From a checkpoint of a small transformer trained on Wikipedia: a variant of Adam for these matrices, 732M tokens.
Each number is 500 + 50 x the weight over its row's rms, rounded and kept within 0 to 999. Layers, rows and columns count from 0. Numbers have three digits each. The size before them is the row's rms in percent of the matrix's.

# up: layer 4 MLP up, 1280x320, rms 0.0515, rows 1180-1226, columns 0-63
# down: layer 4 MLP down (transposed), 1280x320, rms 0.0397, rows 1180-1225, columns 0-63
up1180 106:631557509414526541501521481547513591409533496588601424526550496538428516472461581599571538497514492471616432518483532480453514380604508471534463499522576449413421470432523494561585492571536459
down1180 110:494497509498496574579462503569537391425552621436562489479439479470516511504491431484485507448427533474517491512574451564443489536490457496343504540486506444588490546453548595506474531480504494
up1181 119:585557421452539514478563534501581488519490477394463518542561478548503542500470460577477489501414469527549491484374494478569596495487506555493531469478454514492383459484437484548587517614422422
down1181 117:429511575504531528447479506502570459576494532499549549500503565481440420502490447453539503527618486475467529534578490462496497490428482478483423453579458535535531387515556513487493478459512574
up1182 026:499581509518537515501469556540475425500424517446545509445392508531475427517541515474485459528552515543608408510458395545501569605505498451447453547498482461456482458438427514425543602512539441
down1182 014:581473495427557555438534483512549668528506451575477488521510466541473549515461436525460510548485495500489531571397430519550541471490522555553511423493598491501521440507523478503407492527491573
up1183 082:529472430528471512495501529540603526512469469534493547517533549496556507554479348482373433530380477545448491423540490472443510521435503499438465409397568460469571501505558508491548554477534512
down1183 075:435501485470525455502448454501481498447511566474452518464475468543549444418561594506595546513530621549548530445501515479529471542594548505488494546487541561445486521521475462472463455525435515
up1184 104:486452513469484527447455525476508458517509496560526516504538493469477443426429485402480542514559485486545604479477546518489568438574578425451482424457519503445418526519577572572598431488579535
down1184 073:477563492485462468552601525473547537555445565502460482546423502450477532473459596570592470538531629512370487504480473447460518470506541560510526530583555515508553504463506491547536579512499446
up1185 088:542533479480500500532388550524559406508537476581494475508474562400632525550484557499508491513452507533521454466521483491454484519486537465462471491510496461538546488542501490432479449516422543
down1185 087:462476468499455486512550408516473584577497495562533513544502564452485527509506409505545486556527519427497602701474510511549448410484509518473502560572445502509525494532480464539528551550488491
up1186 097:454556554530475547583500537539583545480450474604504429525473535433494572570456504441559495466466525533466508489512538535539413469476560538427549444449482538494438506508531461506542421469467518
down1186 074:577508530480591421499505482457469543471484482516521550367454483561545414476497520575532555548467577442478541516483511514438485528497484450512416605399507532564519510584498524415432564463548516
up1187 100:460508528470466476599569505461589613520589468432491550476492409525589519431438445502506557585453499414552585400432489515519511566494520516478542564460483543557456509543469549448491462529433596
down1187 087:490573481496417553545475519499603458498438527594521585531560441479452497538515538456442542511515474570534452505523484547463455477480539466609512431462559469508523496446494502474461570501551412
up1188 098:505496489408473474466425503532468385556499428530543402510399465499438486456514443490566478455540487564547465392460388488506438454569530438532480442430567511426490542424468478536475433524463447
down1188 107:543462436435491448479485478532492580509450580471467498439540493482581481419507495555426510537446530526403529565486529436387508520481519534468604561519403557497626435553477550557484545526376524
up1189 107:429526515488451524499544461504449483492464465535462495550517511523496486484446480425504473564516457542492455451480482457496482584525489574539482479501591487501492600539439448465504463517481576
down1189 093:513530460467511557461463535593517494506553553509558577465561472410494597468546451491499454506511578462556625519543514440573534430475502540529510571375384492480545429425455510482410546528509616
up1190 121:494559541468408518479527505508529453472482465437457527414478440453466554536471576538532487652495491507507540517546377487518517536513512464450550452414409546476574455495582610602498465441488392
down1190 123:452444554577575557487426545418460469509517561526429502577479518563498549431555469520441474467485500453575488500510502524511467550517481578499513452561541448557429444548563477448523561482513594
up1191 089:544548498561507489491551566517480443473537507543495586522540482433416514419508418495490468464477474593478545436438462503535452486510577468569455553549421421503529457423466479575367477504424507
down1191 096:440477502502513585483561585454479490488476477504438486483490496503489495460481428474435487447481414426353447419599545524513496591574496480566446573488470485569644510521494509478520530539557417
up1192 111:650424511503528464516450527538506575429594492519418549417474542492516502452520541546586390534428492509546524485509597541447643551499548430526534453496462531470462461465520499484463519588457455
down1192 081:595528466461525469411539553451449531493498538525471456532494551593433509453496525504474542461511507414458420548443522516570626491503530471547495479508466531405558484566484512515479573467467534
up1193 114:432411412454445551573526497465453486524523458507588526408533508503416542509502443591500398513531491519538434460485536466491552388491503438523522483473449592414493619461547500538399506544490557
down1193 091:556462452485487509541482593547502477490537527451484559549441477367527455440563434510473523477421560554436591459471500448537518457576517437458591562565437580503512497553482560515509568441533487
up1194 154:499482494394494478501432456542397525540615438523488563477522497428450494568527387612471486546510477534501427460469452463478524467528548470535546472552492569572474599398488574468512527480408525
down1194 169:523430485556510506420533500447475552609451378496439536473425492612444479520529503559501550560523371520520469505490469494482512505608565593574500476506546527513454468532517493508502557458516338
up1195 097:521542514500431576499584569532575523535511466575491392438556456471532540521535438451480528599564405406539507501547475414447485518443415498468545525551429486480487502446427501480501484513533505
down1195 087:607490484501481450401480532502478555519530616493640502476474517517500489475559451542554509486448659487445534495556568535492486540557451446461450490479510446512407490520548553411539505506545501
up1196 116:485471527432477447587488568439500446420503407457453488516446526488538518548530543527462502480472489415513515445510493474555493491483514513507491389551594623577533546503515485577496485492512500
down1196 147:575490566509551487489460611552538491521508510509517574545578535488487385504457475568512499477482502518478534426526541434529425513549513534523547470524488372499444513501502552520536538534499451
up1197 111:552528418537600446534481524474469439458602499578570443454528536493451520472542489562497512531566463509492492460561528490447505532523528449581453417513456535448526507455544447457459518525499407
down1197 097:405518500500508514484448497472519427478365560556496457467434470510482458474501453476532490608510469537436476493506539509424461563458581571477505516504518538575462482496533488589444465509572559
up1198 116:455536486481478476517601597524450526469521508478462519543432585502482464577466441535521458408479505472522498494561559352461559512494521493450464557519470520458519517366597492564440502506446513
down1198 103:463437568540482596397443511572520524463423518553502432533489505450503529454479383467476577637508520515543480451494507577462499425536533483535571520616567454427431524444442546518534480400560500
up1199 122:500445559449564493433538441497453499442605447549516504506521494485467447574476505424504432610482481394549525509483441500501528459531531398468505424424509613520547485587539653512622432504520591
down1199 140:588557500496451528396542506483436463425481548469436488495572519546418638558480546509535551622464490520574458414482449517502552512415478488567496483426525446429503456503531586500442555484513515
up1200 119:501583509465565490497588633530516525465505471447417510535375511514463599445594457550540417499464464471469487508531531496392571472422523519530408508570441491447512462433535415559514479558452462
down1200 106:468538422533583466403530504522604639498626547483477510564533467473412558515418438471474528494528497555428608484553500548526511486411564457556464534592527519572515473570515567562518543449524537
up1201 106:520493438444430540517544534460498505457556472451517546469540557466470509528578526498532470534577489505473549535505494489462516446482483481480560539630429443489671519466564481511550413481454492
down1201 087:515475470591482540487402457503549516549468547572469481567439526468501470507465595421395571452464547537436474537518555499524531480513451473468431469432422497538448453580548537573498495564570526
up1202 028:438439518501465497431499429451520490547498468512460346554539467618513571478460484545469454533576546462514519484518400489489591479498549568518534579450485490477471398476489555568553524463524518
down1202 018:499567540521496486486490508527491584508491500473521624431496512522554345488509518476459503512378557569537492468502446475542476539558455547481453494529469531471555520476533500491519403520536498
up1203 097:543450441595516499475639497502412603508596492496464524536628548584572591557539465565424501474521459494495439515512474475509465559428517477496586497543453479459547458569533492493589553490535431
down1203 087:575394560468469487529491454432563516507498529531468506485403443447478423447482525465562572537432582546477427603532481488467525483500487482465383523424541520585490551438435496537476569495497562
up1204 125:474456513491548542466510592496388482539599456405494522446484588421469456503541475534529463535584490516507456492457431515477554533496509464555556452534504605495471558501585645529569616488488434
down1204 132:571419448588422498545498489467537510463540570581453535504531442526505511476483625486525515587524535568531512473499455472600410545482524545509494413466537387564563455565528479502447446537530611
up1205 106:460503549492478478488552479510492547424504467552427486487437585576462558504512553585529425493537491562501526467551584403516477551509507384511637467574516514508486545452480504513517504472517574
down1205 087:523516495567525567525475533526568538469402451631446501546453517440444571498434544481542444458433608574543425431565548433477464394482480526521579518506628521555548509494521514591467525521553483
up1206 111:426417520471600478551589493451471445469532447479476521503496567523518472513382544535586539508523518470484448504418426556476486432472495579434428511534553597467508561584471468486583489532499604
down1206 130:524475529493448488406419547500471595545544436496477477499509537461496438484491482504490454559533581560481570523493574435464596495472474539584543467467519490630520445415539564461415480463411459
up1207 115:512481488465534536458494415466636374483531481484508486489537429506413486501478580538560426551542487590536449470446475474385525442576537442515637461578486411496520496470546482516543619491453555
down1207 106:572453517545467530459463549480573456505533452552552508543587452512483474471519430475493483561537512565441521412401558609587429466491475515526417588541461446476453475527538549591549530464526443
up1208 114:541523477523485488508547579528441489482435502462557478539498485525534505578529513512501418457433472597480582478603471510427481397529560558446453475415600452537442508429588473518440463475446460
down1208 121:551533538495464476509476458434501534447589540523607543393503470551480529461456406469517571658581555499491458444418456454515531503428540418631587493547410515452462509484518516493521594512515494
up1209 103:536440439408550438542470447446422573504441459531504582468518488520390462459507563493537461532446508505570566494484563488458557495541496515532439475454419496503462464524572532497540472529501544
down1209 097:467491500462560577623445594480464502481527618468484470515546407530556576481546487496507446484483634452563434456530512518544540454478492586560515566587560465441533492461524454559573555522519510
up1210 108:515544571413456558468453538458459570484573484497580490509487367446521565534446520400539528484494513474479533515372458519497481508458511493548494581526446489418479499437477476641538491492568545
down1210 101:467524436658436517543516475431499482456570505423473474490486462653505477528548559550445545522557536398513453602478482564524510459457487510457462487452483523420465519533551471430448462563504579
up1211 088:477505485443564541481536494480536536445555523476476431550445389495601446552419523414547531501442527463480446468464469483516501500530553489536542489503448515464598504488580478548568405523423504
down1211 083:519565499569522465531503610533418353530442478495484489428556506503483413479554435540466420506532443479489477436498502569440509432471488471457500510523539471473441417505512555462571525482492540
up1212 111:507499466478575516478571560515489503548464472402418472504512454427557556433496446405483445527434526541506499448446563491457506457428514530501473536523320513493460480544557558556485532461425498
down1212 099:458515504623506481540516457464501517526412504450507513499455492448494496559471495499623521456499447451485530519522398584438488425524485550454469546483530534475485517518510416521397445386499481
up1213 084:557520471560496527550531520557515537448455479474477496571560509471480480592556445451519412515494475463493550425538477489423537552560541449607478461550516525451557417417538531466460543536371414
down1213 091:422585482540485544455515483420398464630462438519536511472476517677466463549555432587472475562508507457421552590499467463538571504516455484590474436527525542557534559553421523462503527473487489
up1214 123:585536415541519488552398481495540420440480486574597563479584487455523518543484547485506453463419495537551510579560516488447466464445522416510572458414507480483507476554471490556560455626492490
down1214 103:480528499405464549481567544449508527566500416515525522565471508538548544546549532462434544479530573481463542545495501491494504509478449501508482501539520495395538540461547417446478463438505470
up1215 130:549565424503564486450449502554430525456469466513621464525512474490591600479515462530468464526484475528645540454443402524459494487546511506476458478396504424416525511593456521475599499594490534
down1215 156:481469555436474513567497612422527620494463425486473477537527487445444414472514549513557514634505465498552605532448501474429480539520532606479479515540485570442418469514596493526510495478495496
up1216 115:518540428496450561490558477509530608447526507531564489565566506461541524475456489501568443499469452514570651462491505484551502432486486503505480480517493440529480467501490517531520484571480455
down1216 132:550436560587479509476438568567538455522432584516388482531481417528416528545496533574463557507478514464386482442445462380582496563507400492573483515426521435468496414423499594557544489542569594
up1217 020:406510554467454486510562487493486535485525531530477390484441512499421533496564502464486551472550479513475560484456498574533473500436442508474502456515485468570496531510556540520552487500479488
down1217 012:555471507574490443444411449493498454473513665447489551432557492547493494573485538463519490507499704560521533439508538488490532480570565549556495511465603648436515470479369514514534672506497521
up1218 019:470466429472497546403572458508471522465440472531463468499542454535452525426433485518498569465525522471445482548550459524429493507571430482502488484489505468450532454426592540571555478505449582
down1218 009:533444495591465476521434588512484427495565491511400534437490521484555486438494491539449484529434466438612541513459470429544545553531414504461510490473516529448549431546507549430499549388562418
up1219 026:464561540458531527478499475488520488573549507534401528565555521549475506491392388486494516501490482583490413424530482535492603429465485423472479599477464385483370444516542487480519492468527476
down1219 017:526482501568522501514520537526475568473509501579487503420495472557549430585553619565488476458494398466507520553568487435512389527582459471428453444549438588474491492452375553473436511516508536
up1220 102:574465501487631526394538553558411569523596485498467548510545522584480460512524518595562449524486481520477573419496432511574481520516519484557457386491495417584477519483519580625466511494537597
down1220 088:447501477510534402535517474524599524434465480448524525480470489456455452509392563452555500482511489483545379454525482533493534564491538500339397528401503487475573540511483551426552560495357457
up1221 099:446527501539601502396515579504384524448452474492485515522524504497535456597448476442552505601643476370533485501544462548501522476490485547534502548547435550496552482523508536506439445570503523
down1221 097:461540460427478519546560451476515573607472474584534485510490455412424457396526518497496475465460569478484532594499535422566473512579467565456530500532552480530520475531466558511639468485532568
up1222 081:537620477492512454546420529560546601475500508503508529551476459543546462481448503487495535470369465550474502428483534497514578535489547524563587427639639523481480458531456534457493524492356461
down1222 098:441564425455509609509558530480502518558554421478417493599552482555490541459600437517536483454505429425523577578517516481476532503553425576515488401490506506543484489562450524457621562494468500
up1223 095:584478503467451554495587638534589513451531512488426507477511447554505610498464478476544501476512492468526413490537526389501485532422507475573592525453588478451474518477578517498541484454536496
down1223 083:412469568487503490513473432472437470533451505573498434552452454431464478518429480507574412562480446433442473566565479554478450427527481476577495447516581589568556520500491410474397489462465479
up1224 096:612526456508499526464556544469586488471532436521520466614523466480501599524459460489466468542449435537543570461457494463502501482504574504525553483434429497413465470508532553552484408520504499
down1224 103:539480516468526506436461615499541471557485553538538494498512456480503527534472496363517449498399655466468516480509491414528467457438544475532536532491513467422445491431507569535536415597469553
up1225 114:583430498498467542552427410543408464579584449419494443525513411445421398570579458530492534562568482609476455490559450456422462513486511465523502475469502546465553514502582517463525577476417485
down1225 123:503497440538495597510529532521512488455453454537592571486500463519509494466532451543431460408488407474519439469531614510437496472558482498500515436485516479502428459407465456615436403435550494
up1226 108:633474625540478452525470501481517400636444463502501514564454537408440456480541595499535496558433452521547546549443494533500517512478561543519482477510485508507493488495445514489527486541472520